config.toml
n_kv_head = 4
d_mlp = 384
optimizer = "cautious_adamw"
beta2 = 0.98
final_lr_fraction = 0.0
Each number is 128 + 24 x the weight over its row's rms, rounded and kept within 0 to 255. Layers, rows and columns count from 0. Numbers have three digits each. The size before them is the row's rms in percent of the matrix's.

# up: layer 13 MLP up, 384x128, rms 0.0939, rows 164-216, columns 0-127
# down: layer 13 MLP down (transposed), 384x128, rms 0.0867, rows 164-215, columns 0-127
up164 116:116103094143126122101127139079124119137134106162134102114169120136107154119103106134129139103089105157131137143132128119073117159111106141151127150117147106106114109121151106121121185107150165145117100108114148154115108135149154161122133143108110147132160192168103122066158126144144123082155108135135140130197088118144138159139103120099109125160132152164099124176147120117147094131088
down164 132:098135136090155125094142141125152126123121130136121100154125102158154134103097135135117127123151085098135145128146126183090124120101079137134079147131125140076150103130166181121096146129154135106144111103100127125125124109148137162144167135126121158062160127143149084103134159186145150184125122133142128147154116152141136140107096118085170150129108121163115103109105125145097096124120
up165 092:122111092151144119130104109150129097124159139127127141196169138161198128144101112140140117113108099150113125145124121173066119153126151120126150128114111105144100079110146133167140160161150112147147141102094159111120122120144114124131129102130170125160162167087136097108142129120128064095152102150104150102123144112144152134169095099134135139116125148120090126151118113129163148124093
down165 090:122153138085103121127151128172140149152102127113138120126146076148114074088135136107140076110158135113114155106164151089165102119123190122130164147120112133122162123135155097122110108129156111170094117143108105134126116129100138125131102139163126153089125091132137130134126181107116122136149147116139093164167161132117132084118155140100147135143136063165139129103161136107142103139099
up166 095:074139141162128107129136133101115128139122122133148106130134109138135130162119101120090147132089106110090140129144119152112132141116096165135126131114113138166125066119144164119144161125204100097139130155073070145140108123148116146150134093163128144135177137118136100119156203120138089118150122136141128109129151073148119169160121123123120122131104127117146117151163124165137127091146
down166 094:100107111104133163109130109171139122132108126126147093139126163128081133090141122138107121154159143122096130101184161117148121149147149165161128161101122147108153128077136132117091128098135120176134178109137112136109108138087163151078158185105131115112142089174140153096129122088110118120114140120133158089136112164128130114100127135132151146080159112132090131113106121106152101132127
up167 099:090125142139123119132144178088109163148086111100122106166121154149111128115144138166083139129106107101127110074150156081175122136140118132127145147140162129152120113131152158125146101150099158108114108115105103166164150116108124127130119127116113136153137118102085095132136132126135123131121150117128164135162185117158111146094141087090139155095129145128107057149148111156121078106102
down167 101:171103180146130091117114177185107114104153127119169140145134161131138161124148128094101081129177159117132173132136121137116149109115147148128122154130096089123135121126123111139117118110176121098126072120199126144143113138083124157103082131105148111108116162113102118087119124160122152117146157144118130129140128104112137113115144115098138108105163098111144112134151095101147142093151
up168 105:136149085148148152113148137132102144134138108114133122098146096105182134159179096104153142115093148156153132140125172141138132144128156116145126127112125110110112085156154135152112142116120146109080122123097116165137140127102087105149124170164076132107113097140120098163138169116112053127146105132134127107096099178153129095116108085110174129119109149122137127104158145146118157115129
down168 106:111135106108147107124090120118156147114163093116143147127118096131115124152168145118084113157140155121155135136099161107123139159152100142115166158127111106132169124102137116139143100128143133140093160107145157104143130121104078124137121136158136106142042118113140123188124132096146143166148144115091119095097094126135163184150096143137117166159100145111174115108130152093121132113131
up169 105:138133138142131149125147105092118136168128157134145146118126115145149158130122127128133141140127157119123163103114127103122061134134134120100124080107078097125144115138123136152147158157145143061129100172109174145133134150093148129141152094115121090103132121173130168095147166124121105125137154145151117129128118163114130103153121117060200136123083130120094111128142090150140102162110
down169 100:147141118118124135153119111111114123165100157062115140103138077162124148142141126160111142119164154127062134147139161153146092136107136110153108118122141104125176098167172095119113141115144105123136163156173130125161099087128137121128114119158169080102126098140112156099107118116098154145099142140112143096139101127111119145148141155126116110129155121099098182138100127138137130146076
up170 098:120093130166089112148102141127120153152144109129152129148127161103158122168141098149142122133115138088103125101171113134137116135171136153143142099104132148106077135148128111125159156167110154118134140147061170140138101116148126141134144093128097129138136146125138101135163109132149121122086071115165125171174121137170168128132110078071138130122139145144093124095122125147140134143084
down170 094:112124141119161137127136133116136099141123185143136150104070134107114116133089146121142084133163164134085091121130127159126127147123133124120112129140150120111131141130162151146084117084150079123154164135161130106143120144155101142149142092128155107153136066154106131125106041188154108148114148168126119126139152123125164106115146133165106118098122106151121136116084143147129129117151
up171 088:123145111162107145108117095156099110108123138122128151110139118107111139141143124157153139111097131118100146112166151139106136101161146129146133102102126103111101140097111117147119127126150125123131142095117095137160132134161144148164188116130145090143126137092127132165140131057120171136106132144132183153148179124122148101088076122102144094062088161126112111137144101100141092136089
down171 083:137165106159134114122152107109106120131132161115096100130107154133168131152124145127140133184134128136174138106105119147131145097106151125147121094131122116117130122158128140101127121139076159133131097176047144148139133133097114146140120120125174185091123132126163133116108086148101110115153128111156102139124115137139096113173141126156087140143128060132095150095121113158110174112109
up172 126:116110148110114104135114116085154143145106130120121113135124128138123167156148060133137159118112160139138091145141164078167125114144139152152099132127165122130077115142142122088127130137112107115107103170124129201111144165121109168108171175091102094101129111134123142134162136094121116136139088147156146117158110169123119146110092098124129116085125100172126111113140117112163116107130
down172 111:119140127100119122158126099143193117154118164153084112112141127120138128135122101132170149098116160142112171182155115107124126063156180108138091130155125114107126166105074095075132115104123110178134140140115132151155150143110123107145107135111113114125138112170139144168121128111175097150154125124164134112119128171127158078115134100117117133150100105105141145119138131128141117106112
up173 119:110136140137112177141157097129106116131094117115148150129161136131124150152124115152126140106108087135143126119090110116140096151126131137137155179116128099096102123097162096150136127165115101107106120106093128148142099096160150176102155118144114082098162127078107111103124119112156105111155125181128165115124118179112158176139134114097134171131133111106146112110130090090170136155091
down173 141:114164143109120130132159077106113114106118164118126144115152154151105104136117148124127113133164152135121169143099113101116126139126051165102095098094121135108140124091122133150136141130175171127145143101110179109148164118136146119110135127109118166083138084124078106150131154114100154090085141108140152169127150143151186111116132134117138113154161127116154154133119129106138110088145
up174 100:098175134152088108110122117111121160145120106116114135083152102121117129149153116136101069118111146150186099118154076105121115101113098151130137123124120131158124054087163121124096151107122122146104147156126133131141123167163122116142170145155150103141143141124136107091150137142111130094132142138159168081137145107107174143125142111137107094131099119172134142143178132091109121134128
down174 115:130124158150118146091068173125096125133124130114098111077117153154160136135131132164114136136096101107146132102126184102132155164126117137116149121117119128130105119170093113159102179133111157106155098107135102103119087125124117129150072139171144129132124133174153119116130139161106134120114150102139174151188129125154137152095119155068159106110140151127116125131095139130107136110103
up175 099:133099119119126146112102156073099197128151087114131099080161140124174169164109124133128137108115117123124178142144106141101134188161147165128121078145145103162138139123108103128108129138139106140120086096089140166144136144134156159114127137140104136144111151138113138133125142109114114099127120122188167138122145151128129129135139130110110138092100153144098096157167129105116129074131
down175 103:156121126151124091127151134060143097114153192110126173105098125115136156122120148071122117147135115123148135135151088128179116098095167130122082149122106142086095113102122100144125158103132150146119132162107121152105161133122151140117120151139156123110107097168156191114138111140113123105119158101150118157092169094108136124161113159150144120124121145095133138162121115113136127098138
up176 105:099121139136132141091099162154140127123128154153111095074125104125121085131162143182094126086123117149150119129117126127145120132133101156135152093119125104153143080130117145136110147156129099093124091120100163117151188110112142151155147117158120098146126126119132133143156159131071125121190159145145133110144163120112143195148141102107106128110100117098130126118128102127126077141082
down176 110:110146161114112115151115149104152163136139125130116108093107110097114103176116132165098127147108164127093112123116171103162134174100107125133102121094097114116137138136155161147094149135118106112141151109116124096117133131119170172156100152092170153125143123168159148110159161115168116146138134110105139127156088110123138122111181089054133093098154134127110143136108101148149143115120
up177 089:112082171156139156158110123106076144124162126157116086142148104166150160111121122173126108096099153140157141120155153087144105160097119170089120100117113139093124112106130126123119132132157122120145073146146122152138194096138109132116171093156138128131147155149102148122117153139154115116113130134156135120143137131080083119152112137143136137104097131100173082150136112112116111106113
down177 086:184151151151116060143096134147142130125143182136118140145139112093137101097152112131140132122139159161130124166131149146110107138105033117118126142116145101128089147126126129133132156095122121171106121108096148152115075130114127123087104111134100145107115118087147101150122141128102140170143144112121108146103133121096147101112137139189122136138119122107136122120112144155169178102130
up178 107:098117131131110097139171114100124139130101072104161109132134123128156090119153121121133144139114169179126127128090135125111115154155113136104162116100105113104085080152122129142101102169148179130108135131105158142132169092156166156114141127113153164140147129137140153096146146122119147122145122107179122132139108144146133144134124090103133133111084136145104065180129131149131090182125
down178 112:099148156153129118137125102099131095145104162136094131093094100149108127126140147163110137095152118131137135156120118098111144155144089080096114187103154100131156148108122139125121149119118147084102091146132133113134149125126167089164144132115115061145135155142167122127139157131118087104160186152124122135083110140105081117152094157124132129163103134126140081130147135164113130147146
up179 104:155128079151141126116179167141139153125119149157135116097152115127138105121201110139140139120078137099146130145109118121192157141101090142105088068113116117110136111137140141134143159105131117142154076146138126144133125149146099176107128137140111096129138122128125110120154133163092135116141120148126141124187120142154147135148141117113093124103096077101108104175157170124113109112129
down179 112:150123124145131138137122144159168125126089106115134110114128133184145091142103163194135142103152141135144143130144122122090109092126124135121127136137114149111077136153113090100129138142109111130105097137127133121138116077059118124126128094093164162103161119146149058151145160116150123151094110158115132110149148111152161135081172105120163112109127153132147116146148127128109098165158
up180 094:084142121090116112134155141127125103154130127134118126096153171108180106176112122111113094086086132160132128144119132105091094156131152163140111116105132114115149121142161160162112124156170118125150111117095167154133118128147145151152119069173145100094180150128118099110142146134135125123130133110131141121149104108144159108159142112094144181122106130170152072152124120159130141154127
down180 097:187129134158124147083151073121093137044126136118146090128093144107126117129109136124128121157145110123152120136159170107150116111137130082168097138144131132110150132141136095117124133114118164124087152136108119148197146118176156105130093163144092122093103111128084114107144118095140107115117135162128162134136136157141121160147159116116122121090138149120087113120118139126130160117143
up181 090:113112071135114150110171091078070148145117159143129135145123135116118107113115119137124180132130130169128123104133128169158131129123152080151141119110183158144114102092177125126107138101151171080120144121118114131139156125127119142156136144140150156130093121106085124106128113128128173126118132151116110122119136145113087120144077143147131165145110103077129088088145181137149125118131
down181 079:111163163115146127103156134162125157138145156136151101111100146125146151147125129073115147159101128127109124122150150144087119169115144086115095111130101114130155115111080140151154142143102152138120133069115163109106122139143145128103059128142158097121124139115097142105143141155155124137120090102102164132119108136162145109085158111199098122132157129122112117150111093171125152103147
up182 101:150118063109156130155105120122157123111172107132141158099168153147148135114135113139136085095104120153150119089118120149081118146118140170168165128119093113124113114155152094105150156134131114156130121134083147114110140138184082149143127148150135106129163145151137070118135152143134104102112126157159141116156134099108122111127091107153129094106149156127121123184121089099145093139135
down182 100:111122164142074126127141110149108132133097127117082115177091103103122101104147134079100143128136147138122105132152143070177134094081148150137115137128172135116176120085151128134119101122154143125156137174127110139143118073162173160139118130132137150138145081159154104107135143108122097140149125118111117123139137124135116139134169126157136104103110109124104162119083179116104119160125
up183 098:117129101129119115131138090133083133160064103163117128100135164120119134105130111122164152129114087143135115112138200141155114114089153111122129124100118121102117115125136093146139152102162153171126137131129180147121123185161132131091139085147118130154152101140119087130159133091082114102081108132145135114128077161151135140127136104140151125125090134094115109164128176126143143136133
down183 099:141140142109153136123151128125146153134125127160146107140115113123154126131126148096123125188151083152130145121102151121113123110133121083085116098140120108139105136108149131164194174089104122122143142120120060098136127112113132099115114141128111131120100110110143150131111158157138135152209156121136117149133163115153117075124097169176113111149134116115117143126131105121142061086128
up184 092:099105126134115141139136136108120180106160112139136109096112103108130160143134113133141097161107161109090126096165130125123144144096146159126103115076136131102066144128135095144122141142142101182109102149093178158131132098199121194114137134125131096142139170101130076116133139141135159139125138126150128121161122092123116183131082112123159120128114130122123088141148127107123126115124
down184 090:131116111133165120151086133126151091124094138112141143138156153161127102087132159113124091130156094144173133102080108121160133146127116143093115137129128138105137137114134141118071113126148118102185163149152112082146126140116181150125154107180140112130113084129129097127115110123144106085151109137177140160123120105099157104150160104129135107178179123124108150100100120121138139129164
up185 101:154136143132142136140096126113107150103115100114118136111141161086125200155115117168140171086122145131125127139144125121141112139112173175163091108107126104168128145141120118104154168138114133161114093122125180179165128170125122138112146081125148103100141138139116126107149140102142149104130096127134147103139088171132167122159129100116113147129111120141110130103134114081159161080096
down185 106:149104114058116130127109092114133095131150128119087138107121116132106140129150112123169092151114096122103155140142139134178118169116100129140134143149099141137139162118130123106113084088110152103121168093177115132145100165089158093157089138103149129143123165147160136137122131135159111109157142129141086134169088182121108102153119146124178162135134100093128151132156126133155123116134
up186 099:126103073164121128166176118125121121150147109144154113133139110113112090153150120121115113120146112117153124101159175103159087130158158118119136147135131115103139096099166108163170147145091136086165101141079088117166146137138151141112135114175157088122130143126082135144152102173117138107137128162132125129127113110155130122084121109105088164114130116137079134176122141101108137136122
down186 090:141132129178120087129108120138109112151155112103088104119092088107128143166148149098084132120129109092095147143188173144153140134116166105120164131140103113096157140105182151078123138147112124147130153110096154108112163122113136188110159106111111157139155118121162115149124110104116172121095115125137130076146166091127101112112145160147125117147108128149126142117125144133097133119141
up187 102:129154093140135171137125149119134134125133043107179089121153132170125167107192120160140096122125102114160119111114154094173141133157144127102160121123133112106118073104132105155147145150134127096127100137135118154147096172087115146101122155156121132127130118126133176124141116145104113075132126135134123114136072126091117156104102118135122127120170122099132107115127123103169135124136
down187 092:123129127102143132138124124132117123118093122123075117171135151200148136077137132151143126155106133099151108153124081126116099112145178139126140107099140092081130116170092124096167102171135135097159156125127148116113134103191130112123162129134144133098119180138124121132108130165131110112158123101134123160116106086133136128139101152152151107102160105135107112086121113090114158159148
up188 094:086074148124175138146180107079135145122147118102131104137131091141160144118102180149114105094119118198152124092143144071128113160133132120097121151094146125179118100089152092174140124106136127117113114136117128124139154156166148129141143170120150125120114159119084105129148134133106093123160104149116145120120131163155165141109118110145143135126123127108152129136162102102148128111114
down188 088:111127111089189105140134143111154201134097159105136132119150124146149100131116118138129083126120145132139128143088149130100129094115079115095118154106124160117129124142131126176128091133165104122143134148190149143136150117159121135135122176131159149141122124103145120132139095119112106109097123140081108110135154093144140158153134124157058126162151099090125091127149111087142147121129
up189 109:144075126142109103109138101118125133122165102148128176124120166137118143160097094161158117126103120118167129065110129117118104143118117141116115081145125113112082138123126106085110131130077110148148111120111128159127199144205107132128144137125112086132148136109128134131173144116123153117126135123134130126179152165111128101137106139113167133095088138093122097123160111106125139163122
down189 113:141130132119116142149089136118137157164091102096137118140109159153168099134101098133137125151143116115149169147119090144150124162126101113128125086062125133084112135147129159138090124146145134120167131107161172112147132129111165154107128118116099097149136090146150155117106151127127124069080112115149114094096146140123120167215132137105119134131129169146129113156126109120107125107151
up190 100:121130129144152150141107143094124096171140107164155121135144160131167119128162106150098142143130138175125145106136097114144074093110131126167143156146086129134099128128099145134112110132099165091115113132100147117165112139125114124149165125134134099112143185103081129147123130121120101084196149146160149085190113109134159131153169115113127136109092101119111117105138121113112132109090
down190 108:152120111149079149095114116153143113109112114165149131172120119114140140148098134167129116109101129098089114146146131134129098141128103125132117138146112166120110142171156109120146084125140132103135123154100142109142127086107153163157123078112134179118131182151120140074130118117126153160076102171155095166139149099143162139143134120129093078128147121081125106137129076150141144147117
up191 113:135130152101107113107127123110114131147114113110113134127179138146183162141094122142128133115108093151121134120104069096142066153137073158130140142139107137156141121109168070111107105177128129104104105074117145149127120138125139140152139155134136139127192137123154109119187147117138111112163131147136112076125137141146122145141105103115157146107096084151141157128160120103146132139106
down191 129:122136140143132106134086139139143106114094107153204121106175129143097139141101145107142107139124134100128092162157134079139129114119176083129136166119155120116081147168128083101143129143108119116144135125116140149119166125187122116095121130116135148148200130122087173130130142113108136144074130131162122112117165108144129134114076141125093131134100102129140102105123101149141136120132
up192 087:103111076134075109098134151147146134158129121098146108139117118131116121131125083119145125126144082121109125155149110118140134115128141115164166160096151092088122094138125079160159166116164160173117123118104156124171103137166145129157149097172111085104116151155123139088129166110139157113138110144133150151151132103141143094177116140112120117066091151126103114135140133122152128112117
down192 083:103123113122126148183145096103118111133092155140136136101185153124155175147125139130142100119121132106169105079121100130156164085115083129119136127091143119134113160133091140132146152157122076125124134159118109135098123145104075167104152164085160165121135165129115125144137103131119125136139071090120130121148165144126157138097116108126158135121172088141141127117134128130169155121112
up193 099:162134160074150134097120118123133120141109119075145178118156110132127110114106085134138143148109125134130175115140113102102099169113126129116129186098129119139142132143166111115125142153102144114085137118119132130132117129110131151117127127123128120109165075134128125149140135115101099107098097136151109107136173153184161111155119094147113114124139112184157107197143149092183106132152
down193 100:115126110107125148151114147144128147111158134128144106128096157142128127125143151059138143111145116098161133121119130132097149139154146122158134108086143131119125159102118129133142114154144145119139120191092136126139111101153158108118153164129119100130097111162140124153114136157156177124175108106111147127103066063097075151071141152175144104137109121099113139088094136141145132103137
up194 097:141111142182154129124118135108116127134157113161140121101145117122183117083162106155129156124132117108107137138152097138159130137130138119116128139124136098147112079128136119150136142117139100126156129143149089171157141122126101123126140153142159135156106116065123118095121132173065097080139123146111151109099116119107136163156138129130148081068135110146109116131192147105091154125081
down194 100:123127140115090126101107112099103148160162161133149105136115091131090112136167137122097161133118112135152135093103119119090123138092114116121168134136129134128082156103111114111145140086153155138091129102096137151130125092148158128080082159145099151124085131154140137127160131130142129165150138106173139144119123131155101123140096124131117132095108140144155108167184119139201178120149
up195 092:116131124114106165116181086138122117147098131117135104088114169092104131138167156133143144124130162126143112125151163159109125130130137128142132104156121068084123098082129159117158158115161160099107131158104118155163131162120141113105133153138100105152125142141074098090132177135132134113134101143139124081096145179142084128107121104113105152157118121091123161160144164116119133129141
down195 093:156133175177103109098115158124121124098175155117101126089095119158157134094127128118149159145145152145148161142091126122120148127126071083114122160145103139124128112079090111135153155147097144132130107140100108107130160131135095156143129117172139120139118146123131121171140142144107094175125130118163125163040124144137110098137112109163121110166120127104148121118127102122096126129142
up196 102:131121137127139145110137149102088163164117116111128094146117122125147106121109108148154151118128117146143123076080128113127132150148154142099139119112175100151075099091119078119188137121133165153139128173158141180146139123105095114122131122127154105125115139071130072105138113132129144112115149132133155099145125124158106153120103049083145120109115127103102140129118169126152130142121
down196 114:137111174138140159139127141161081132159094128098118109134144103124165108145137113133133142174170146109166076129127184104120103133145143109153164106129085127110169149127141126151110112123118144129100134107107132109098131096159118109134126090123146082096123136124125108149143164140162131132130113123140083156045113137166086147139112156110146130150105127110123161126151124160131146145079
up197 101:154142107130127142128135150110098155178140096149125126101165153077106156142143124127172163077095131139113122103143091084155122128120162132122143167103163073126092137112147123142127092096116086145131124103147118128128143138147089146107140102124138113141183134170138088089169126082136136112168125148129120133185101125123116158150159142134111158123120115165139136102120137141124137148103
down197 100:109105133081124134116143146110138114135078147107162116128124097166140138138099102147127109122182098129119163135133184125091123118157066088114114151140113141129137171134133103147139159114117140119092154115104139153165136144144159086112084156162094127073139102103102144141102149157136134122155154159111148124155116172131100135150127165134143116100095100109116134141119082162146131112132
up198 103:150139118103171130135157122082128118094149117157124137131165100084159107157110103115123104092101170116142114128145103118130125120093129123159139087105157134129112104152146126128126138127126097155141145146101092123117093122152095190116156128104099127166151162103141150106132151145065087108107130132123159100144149159145114164149089097124180143115147130152135089152167130131132095134096
down198 107:117111136157147155180088136139126130146146173129116149129128051140154124093103152132106104089124134107139168101120114130133131132123119067132103175133092140118187136128078108138137145113120142130132120154124145133072107087123134153137110104163122103101148146138113111146162109139158162143114128081108127126127126150124181139151136137183142116094132104128107133110105121144138158091152
up199 109:091104113169095081138085148129127156161128083169123105133108147113127150142113127159148122143122120116155104136164160107159125146125121155121110108117174119119133134107126145101138150139120107106153131161083082161147138149135096153126097136129132110141146113114117127084118127092123157099148123116119164119190114148103121131155098132128119147111046112122075103141164169164136145129124
down199 112:162142137114142122107133118156155152138166101157156125121113121114095126124114086116188128102139144113123142116107100143162144136111102177098095166069123137146101113125118158124103115167109107130145142162107150113147129168108136054155142140145155109148155125100106134077108121147109148151081105122138103114141106121137131148181152125078152135125142124160154126122094147091100136133137
up200 104:118100118118150115128123141129118143125097099141079106107138192143099120146106141131142141084071175136173100078159141121165135152161139133128180099115113124144086136111097114148132115116175098092105126155121131153167142139145102161127150126154116129105115143154128135105194142084114117140145119107138159108159093110103113123121139142109147115137080096114117128151138115120150159135112
down200 110:132135123108100111153130153130140105128128118129094160125118091079110152116146147130129089151134100099121153104137141111134113161100130135118117125081136107110155113108129121102163162141103136103164088127137148127115136163107175135202104120124144123127124115085120133151146108148127112134169101185146131127179116103102170148094125170128130146146113138104135117120130081130083169120195
up201 092:090098144165125143139141142130076122104132114145128095150214104108112131130143128134122114159113130131180118127144122117141120121085100187126125118146136091100120086072117114116126133137158103090092098139130147167166117125113141161070169113152131107106123151099100117134133150150142119127140095153146105141129158163125104161127099125149127144167103119118150129169137126144103104108114
down201 094:210140166112171139133109124126086151097119190116084138135133124118127129056152102129159128123132148145142130151154130136127116130139109152108128165122103122138139134139155126094148138085147140126115082117109110117095154111115143088127123148148126129150097140111120124138110144121140136159111132143119141136043121128108100133145108146188085118160153132122162102092122132120121152089138
up202 102:076168150171118119128129138135104104123109125176160093151137149134144101132103074166107144135103125123124146147161140073140104173105127097133112144156130100112092087126130134135126130166135114148158136136096148126153094116155147144096120112136160103141142141148054134127126122128112112137142106121145104085154122122122120180198115119121139144124134102112117129166134150126145071142106
down202 100:099130146143131104150153098150160151097162109069099151099089092139127160144154149122130110145149088141142141153149121104122168139111135127095119119108125098148116116156120140110167099115119138113116114148094119159166154162146123139125086121146134109110082114141143097128155108120121124117122123112158182119098133156108135099108150194120130192112162146165105102133140093102147156115098
up203 096:108135132162115094124141165119121156142135135144101077120186103138143130164146117117091123112108178130139133154126168115144093163126111136187165154115119146140167129125140124116161105085155101118118131120083143170149105158126089186145136117151130116090112120104087136140126159170123142147123104113129105118155133140139089112105088119121161090117089119150137112111126162131137111144088
down203 089:153111144137127125106125108154130104129103116120147160144126129126110136132158136094106123141135095127114131112120145108125136086111107153085136170168136166143167097145161143155135161149125096147146098087161110131087122146109134106123150115121156132159133080104135142119143105166093118067077116159123091124122149095083112168163175088132089102117159105153146141166114112145131124157146
up204 096:160148154140121100149120123155130189122150113137138087155184134131124132154123094133154139096130089150173158115148066131126100150155102106124126124147132125126113138113155154105152120134103146109123111143097142107137111134146100147141126105103126109101112158092118094094131149136090127102108093152170137171149167099126113157121107104113119102110119108141126164199106151151131126160079
down204 095:104154124152138065155118090108164148106166101103139153141117135090098152156116108154169135131150100140115154157155120120138087149160127122116128141149108128123131126109128151105146112135155116153129109121116168131118129065132111104099159103113112111143078091137145141156100152124106114106138091114091132181149145155085114144153129141105132152104131136113094093104182137164126124172150
up205 111:081139102120150097106118102110124149181132151121158140130149132099115119138128143117095099110090140092128178143135135115156155129100149122165170095122161090097111114094125127134147123157141156146122091117107130143112157138118095155104139135120134083161194166143109091143162162104148116091183133115156143134134118138148130101143150119121095084113130100137135096122160143144102093111108
down205 122:111109112143106134152060108107137090142144122132161102114170191127156144072111106152149136119132113118138126122098125168140106123135138119143155128128126145094128152122152120147086149106137157156133159043157145144115170110120143108144117127050122112173123110118144097154130120104123107147138142106127110129139103123109171162122103147132147157112127115160137139124097167127124146145101
up206 100:132135151127148141081165144125074139114121115156144095158123121173113149166126120128130115116144120114115124136124146152137139115094122161093144109115123129139121082159170160085104175145140165103126108151120106160179149168115124132089151114147151114122122133101123108091126122179126074141119143152116133110111115133116119132119130090093135223111097137089129102137130129143131152159129
down206 097:148125109096133179162135139139131123164113108129094135140171133163124193084151097139089133111175145102109094128124172148080132131141110159152125121129099122137147094120103122100156105097129110114114133101127134131161127114132115111132092182156118126128085140137087109115123144156123134139161111107113122111130103139099120118101075102177154116122132160142145168083116163136153129165120
up207 101:138153111132151122097171092134127162123123128138183122134157157154128117162150082124135106128112124113154123099107150111124127117094121112112129160119157127134120118169180116134153119186101118091114134160103104148145120146180089171175112129120133070122137131099089085119116145151118107091149147170123125111123133144124135077136098113118085173129128092135142129148144133102099112154111
down207 101:125131121132128156113093131153121154144135127085113095124138090117113127158150152120099099155109163153197135106144120098109088128150113120179105159148125105118147142140130140122135135119100155158097131161178080116109121133097129173088098171113088148109118123172142105131100112141164114132111093119106097124118112171167144108115113163135117114155147118177123086122148130110154107134103
up208 114:119110111118084149067098122099090125139141134124164097155163107136107130141122153144133132096105115141120146119159166136149091108138138120137154146128117117166090122138175096132110114148131134122144141185097154117126112152133107135129134080135149145109131152101128141067151123089116157168138137137129116126162131139158115132171122082089146149126082104115146122151148091113178123178095
down208 112:127121133133123160123117150150114083133124109129147083116148137143102108080088147122127116122130140127076148128129133123160094124122154140171104128155100103103128118156115132114138075151104082120181143126144153115164120132101133085130076090117134173111148110110112144114118144097174171158118135111158122153164124146161160130103124134158153079121166120175142123111125138129161116170145
up209 100:092109105163124140117124107111139152142138120116161161113099140141132167100111125101155146150100112109116098132128136094104075115155128147099131105099113101171112102135144114137144115119141180119128065133122124157147154133157164105116150117136074127098136109129137115102128152105129086120165137160130148095141077153110109159151140068108177135127108130178124141112174111101134149144108
down209 100:125168135111173144093103101133148132112165135071146110127133131130127127060122108097140164156109131082102099169148104113108096126146125100137100125107143095131143112145141112096101114160148175109119102120118119183166135144168146149153166120143157130146098114124117146107118117128140080128139146141109162135138105144132087148127124134123124112121135116109097174142144113113109183087173
up210 093:131144125116155112111138073123152170133144117180154090143176146113120147141188069130195102097129124156124098105142142130115124171109097127124111108123139104117090113103143145119151118138128144120132148142141112147148112149136131148098146118115098089099119133099147138073151110121142135164129083154149127112152123134121176106134120076127146118111154153126113128103151125094134093166091
down210 089:136093158122121101155156161117114117128133147121125151142121159105117092104122144123145111167111135139052112152166130123149136129090090159172127119099084143131125131115122131141159142110133149175122121115125119100120112142120145139092172083135088135163121138123125076127173142160149085084128065117115121107185139120121129143152136113158084149146148119126101122164155133104119106131120
up211 100:171112130168142120121157141094116107146084119146126143128122123141150123146170135155134116127099171120122146069152155121134107108157144157108115144090135083144127123127140125139109162100107115110128108137127174139119160093138116133086145134109121133100138114063125143128136147175101128103164165114167139109140102154128137093126123155092083137138127103085145116155201143104120133154089
down211 100:170105128143133182124099134131112126114108103133099141145140138140118092150156152137164121089115141104137120105116128148067120107149106161135116169117099148115128150151152082144124147140114150102105157120113107147090164202137098127145115102127116138134107116170077136126112140116158114119113100151167109143126177142135143087096116122103131162108105175188111138118113136138153102117114
up212 093:069109105103171093131076086104085115160137115150138126142164139099157156118096116192086168096167124139138143145145133153175128158168119133090140141110161104159113110098162119146090120129164138124154093111165130148144121147123146130142130118151160133160146140133100142124157124087126155124116102159127108143131098110107148136119128115109096134140084127131101113111151113133118107133103
down212 087:137156151114102135155109141122124158121151092091108110184139116146167130138204132118092105121100139105113154056139117149104152112144121120133126100123093131094152153110147157163143176129118165158135094094094106137132142111135138133085139149110098155126080111153139129131129154119109111139125083144146091088145150121124126153116136125092133125138120164102173164138138126142091121133120
up213 110:108140130193149110107118125100114150126134114125162132129147134148165148140097105096129101137143132096117110160139128137127082110125148159140120119126095141126119113116172113129146156198121128125133132147109150138141153163098112146132159090140170135171160117085129123086137115111100151068130149123146172130131147116123112114102130120103138171094085124162099116157159105105172113072133
down213 114:106176122129067113152123123140128142160125130129046153142090141101156164173144137112101152136137115144114154135122126140117102128130102123108153124122132102116147129076119140149125152128147130108082141146106100122166136117131135169144087105100099126124061175150154106127127136140094107135170122170102148166164134136095126159135144133115124124136172113138105100144134083152129143137151
up214 105:102108106090139161115119112141101128159119113156127120148159104131142170093135100139116152122080114110120128134108155117160097098131108145113121116145165082131115116134136119087134125136095102085181090148106125186137101126109129178102136135136141103113197129093142140101088136108132156156140119094142112119133103170136151111170148117126137175089099109154119124128147134118168124159135
down214 111:150116099116128168132111121106105128150142134114117124075137161129139107177143146127171110165104165135091147116118129127101113103146134137094104107112178140168162109146128137150122121140119142106103122115146139120173104085118105101128117134132085139099151110191081181109185133127162122130114127140125159143137143142096128115115119182111131113179135124131111109077141136108094107147104
up215 103:113143103150153110128132156126112122135093128138131096138157111121156131172146122136113117132139135106135142102133174104172102163113147097152123091101114112130111136107149128139120156111154131100169140120100085149154173128128119212099162122122144122110134118113124150087181117132115162149139116094133132101143131136117108169171128122121184080135098150104139098114157131075134135138081
down215 096:105144073121162107142134157128146116131127087091110144139169147115084147111120110087119106108114103122149119112098118127158122162121160200116110166111145126151133143168129124094132149104124123139133166101137172124103122104128132100127142145079115124148112112120129120122161119115084124121123147135121141120142143111136155119161143130135124152077102080212117129102151131131123124184166
up216 104:134139145139158163129173067115123142148097139115149115114153168131159114138132121144102152114093114130155147117123116087127075127139126124093081160137132132141127135128184137108135150201135160080110102109136095162135138136096129114141129123129117120091125131132118100143145130146087144089128131128150124145120164122148127105139108131052143139147119150175151072159127081117144133133134